{"vocab_size": 4096, "norm": "rmsnorm", "rope_theta": 10000.0, "rope_fraction": 1.0, "attn_scale": 0.125, "lr_head": 0.00936, "schedule": "wsd", "batch_tokens": 131072, "dataset": "wikipedia_en"}
Each number is 128 + 24 x the weight over its row's rms, rounded and kept within 0 to 255. Layers, rows and columns count from 0. Numbers have three digits each. The size before them is the row's rms in percent of the matrix's.

# gate: layer 7 MLP gate, 1024x384, rms 0.223, rows 740-749, columns 0-95
# up: layer 7 MLP up, 1024x384, rms 0.236, rows 740-748, columns 0-95
# down: layer 7 MLP down (transposed), 1024x384, rms 0.137, rows 740-748, columns 0-95
gate740 102:144107140127140101132088113095149095199114107176157125157116122129090152123119146114151138093105094127104129092084114132104102121173119120114122153134134099112071137137122141135119172143134118155141135129114107133159130157120151144118113140140126148128117085144079145141126135139116112128
up740 105:101132156166117107149143134169137107114171131129133126119084136151102126086132103141137110145138183061083097150169147109133126117112166109134123151096104142146133135134109132151179152117114144135140125102083125123102147144118146133113098117083150113120134171095083107123182147160115118143
down740 106:156166130159143126111112142172107113145163147115140124143131144156149131068105074136115128114123154120108103123152107148116117111131149129103147130120159120178108105173172118116131085106131075134107144170121148152146150133111118104121142110138149149129142153113132119111156129163105117205
gate741 095:111139157136107135135107133114128151136184086139120150139126195159098085137143120114158130145143123093142137136149069107155144121144165139111098154114110151114101156116149093081150121117152115147079111138142119156162121159130130146156127137121140158146104121139093139171133100134100143130
up741 096:153149126088082123147168101115111183159147084083135117095174130134103089165157116121125095148155154105115115109140201139102131110107110156148064131141153127151117127159169130101140130145127109129126117170107132151107104159175132149101143126109089146129120120110142164133123126121105129118
down741 100:108095137113137127135137141166148172128158153135129134126132131107141157097125174120108148141146096105105122167098135102138136106077144138167134130138159156104100096124130130108150131109082147105108138129136155169130118140114082123165101140173171153090116095137110147161120114110117119027
gate742 103:121155085098155158153109149117106180147160181155149162123139102179133120113112171167105082125133144138156112112105094137106146126102147145153123096130118137111163162139107138125123132107080124116137167171150150103079122143122149127096101131162135112111130135101112114083133153106075099215
up742 108:115115111129147130140161110105092131147088139105106191165173095133139144113085211144094088117129132188125139132153141158120140132152152147118100147129149147116163113137116156156079121180111108160153164161159143142123099117119129164139135138128126122136145148152145115104131148177113118129
down742 092:113141128119187150130095102138144107144166087111127077126167120167138142137101149121170123157181098099124148125143140089100149134134144103116124111121094129153155118137139151108101129104099172125149149123160110138140103157136173127119150119131111132160124157101153191110153116126095137168
gate743 100:111122093160131116113129150129146123131103114176145162175166145125167123118124119113124186152126099073105142142110099109151095157098112173092136152130140131115185132119164145100114084137085127109118135075151095121138159138126120085179160155130124132102161133149179149123132134135137134151
up743 099:084135114134155111135073092083129177146129118111108147132167137137167122140116135151135125093081101126108088102109104146137097112094125162143148116153096116158100097124124088131170127107157146103136124180104122142139113128145142163115113137147097153106156100138169115183099118129176128123
down743 096:120137152122124143122140111121141130117138114128134118119137112116091113140104135126097164141151158065122133102108138125142183134173125127092153099067111104129119128148067106137111071114126128148105145140126127099101121119135177154101111149099090098132140136108100167150133110089135069087
gate744 098:087145116139105102111130135121112115144106159145130147137081136087137143124108101113098151108147175108127137113126123105150161132140098154166124051129121103140109121152125151094115100121097125126121137106141079129083134154107107097115130137159129083128110162168167150173136107124106092109
up744 101:094155117124125076132144158123119139169124154132125130183122124102131121119141108153155168112144143105035130096149142098130123120093116179119146086160148134129126133131107123103137102122093136123143150087146084102118080142143120138128153135138109123098149153118135127169175134086139135129
down744 101:123138129106123126146096129143158079138121118135118128133120110133116137110104109137111089170129142108086135154134142115141186110117110136110108102123087211177159101133131106098117143109145110121146155118124087137120156098143127121123156108114082105093152118126103097151129117106120158151
gate745 101:117166146146094147089149104096117117156112142122119111137131112137111126130138149126148144166134117108124132096107110141162120158120110174107117082120148104101149155096099097122074142129113119145170167141108156180108150115127166125107142118163103126137145101172139164076149092117204151146
up745 101:144130089143097128055107124132129154151141134145109191128137154141115128144099128107128170130102128105067180116102147113125106164118125126128110131123158141138140189156098112120117134134121108135122126098178134122124106154102162112090123154138137117134156144154105157103139135116199129165
down745 084:066103123087157148104090163124155139092151131128130148135133112185094144159122118139148154142113124083093084103096155078107152098141101127139126124099176120104123123163157132149092118126125146121156114117102109146122163126150156136135108126146130114126174137146130128118106119150122155128
gate746 102:094126107119178108147132157115115136121131141126089112153133120120114101149121101108153157175123144164107144132138166137116155128111133146187147155086159162119088116163142113150083145136134110151136130125111127121122147081145108078133152096105115098137156092104083115133145091146104132118
up746 093:148158137144134127137149144156130153125148088156146098097131119145166115176143135121136159092128113098083108160152119078123133118103129145150085100102101131130134171147116082140101127093126108157094133119131085145145147144115097109112118144137165128165096148096133121101137100169104134082
down746 104:115180140116119121127128145101124132152155143127128153119120113144151122141126110128123134161119140147132136150135159148120161112114084119157159161144133113118121105115097130100120103159118149158090134115095116083170146089140130105115126136144106131150175153105105103140094124077131099126
gate747 102:147123181157085161143153080077058149142136105137156104142123113134128152109160149075132067154146105111116182135130065138095131099123130179088131152150123105135142151127134148130152105099139129144146102114160104134106111160140134125119108104172132055130113137171186127137131160126151094142
up747 102:146127116123119094141095132140129119129119144141150147126135130153123122156145166124063102135078158089099118114145135134068120128129106148120096147124118165109169149114147146139081152130152102148129090119144141110145167078065153133149151132188135079156102120168104092106148108152138103122
down747 102:087134136113152132176144124137146121121144130131137127134139138068170138130103096111154105125150118132130144101168145102145159143141145101131150122147178162103140119144133122105108154104155162136135159144082104125126109092102134084131156136137150127114125131109119132129124156089090120192
gate748 098:083158134138109136102147147140109152151102127121156142106139093109127100135125127131143100116126118130157160161126110136110166121075138144161153115073073100097086090142113164153137139129140106170126140146134163093102117127086143120139101092135154141127111114123136108098109127120158110123
up748 096:159063164129156097144074141148128152153137149091169135157112124123131150139100152147111119143147105134151138106105121121144119159179100155137076115131146108148122118112148097125121144139153182159145169157157094137152133119139066101126110150141106132090173133139146118129119088114096151136
down748 095:117093119098088170103120125110124155128100161173104124123111171144095120133084132132077101145160139123110131136098100106139143130139122150134140168174157150101146168097135142112142161165123134123076118134123098115164144144183087143129134133139108126121144159122123125096101096138152156121
gate749 102:108114143092117096121140142132099132146113119109155153127152113141146131126128114166115125201121149096101094130147124104126113163147095128102094121156119120060092129103165126139119105067129171118125118127080119126129153147113152124133145119103137187099070151122170152136086123177167092153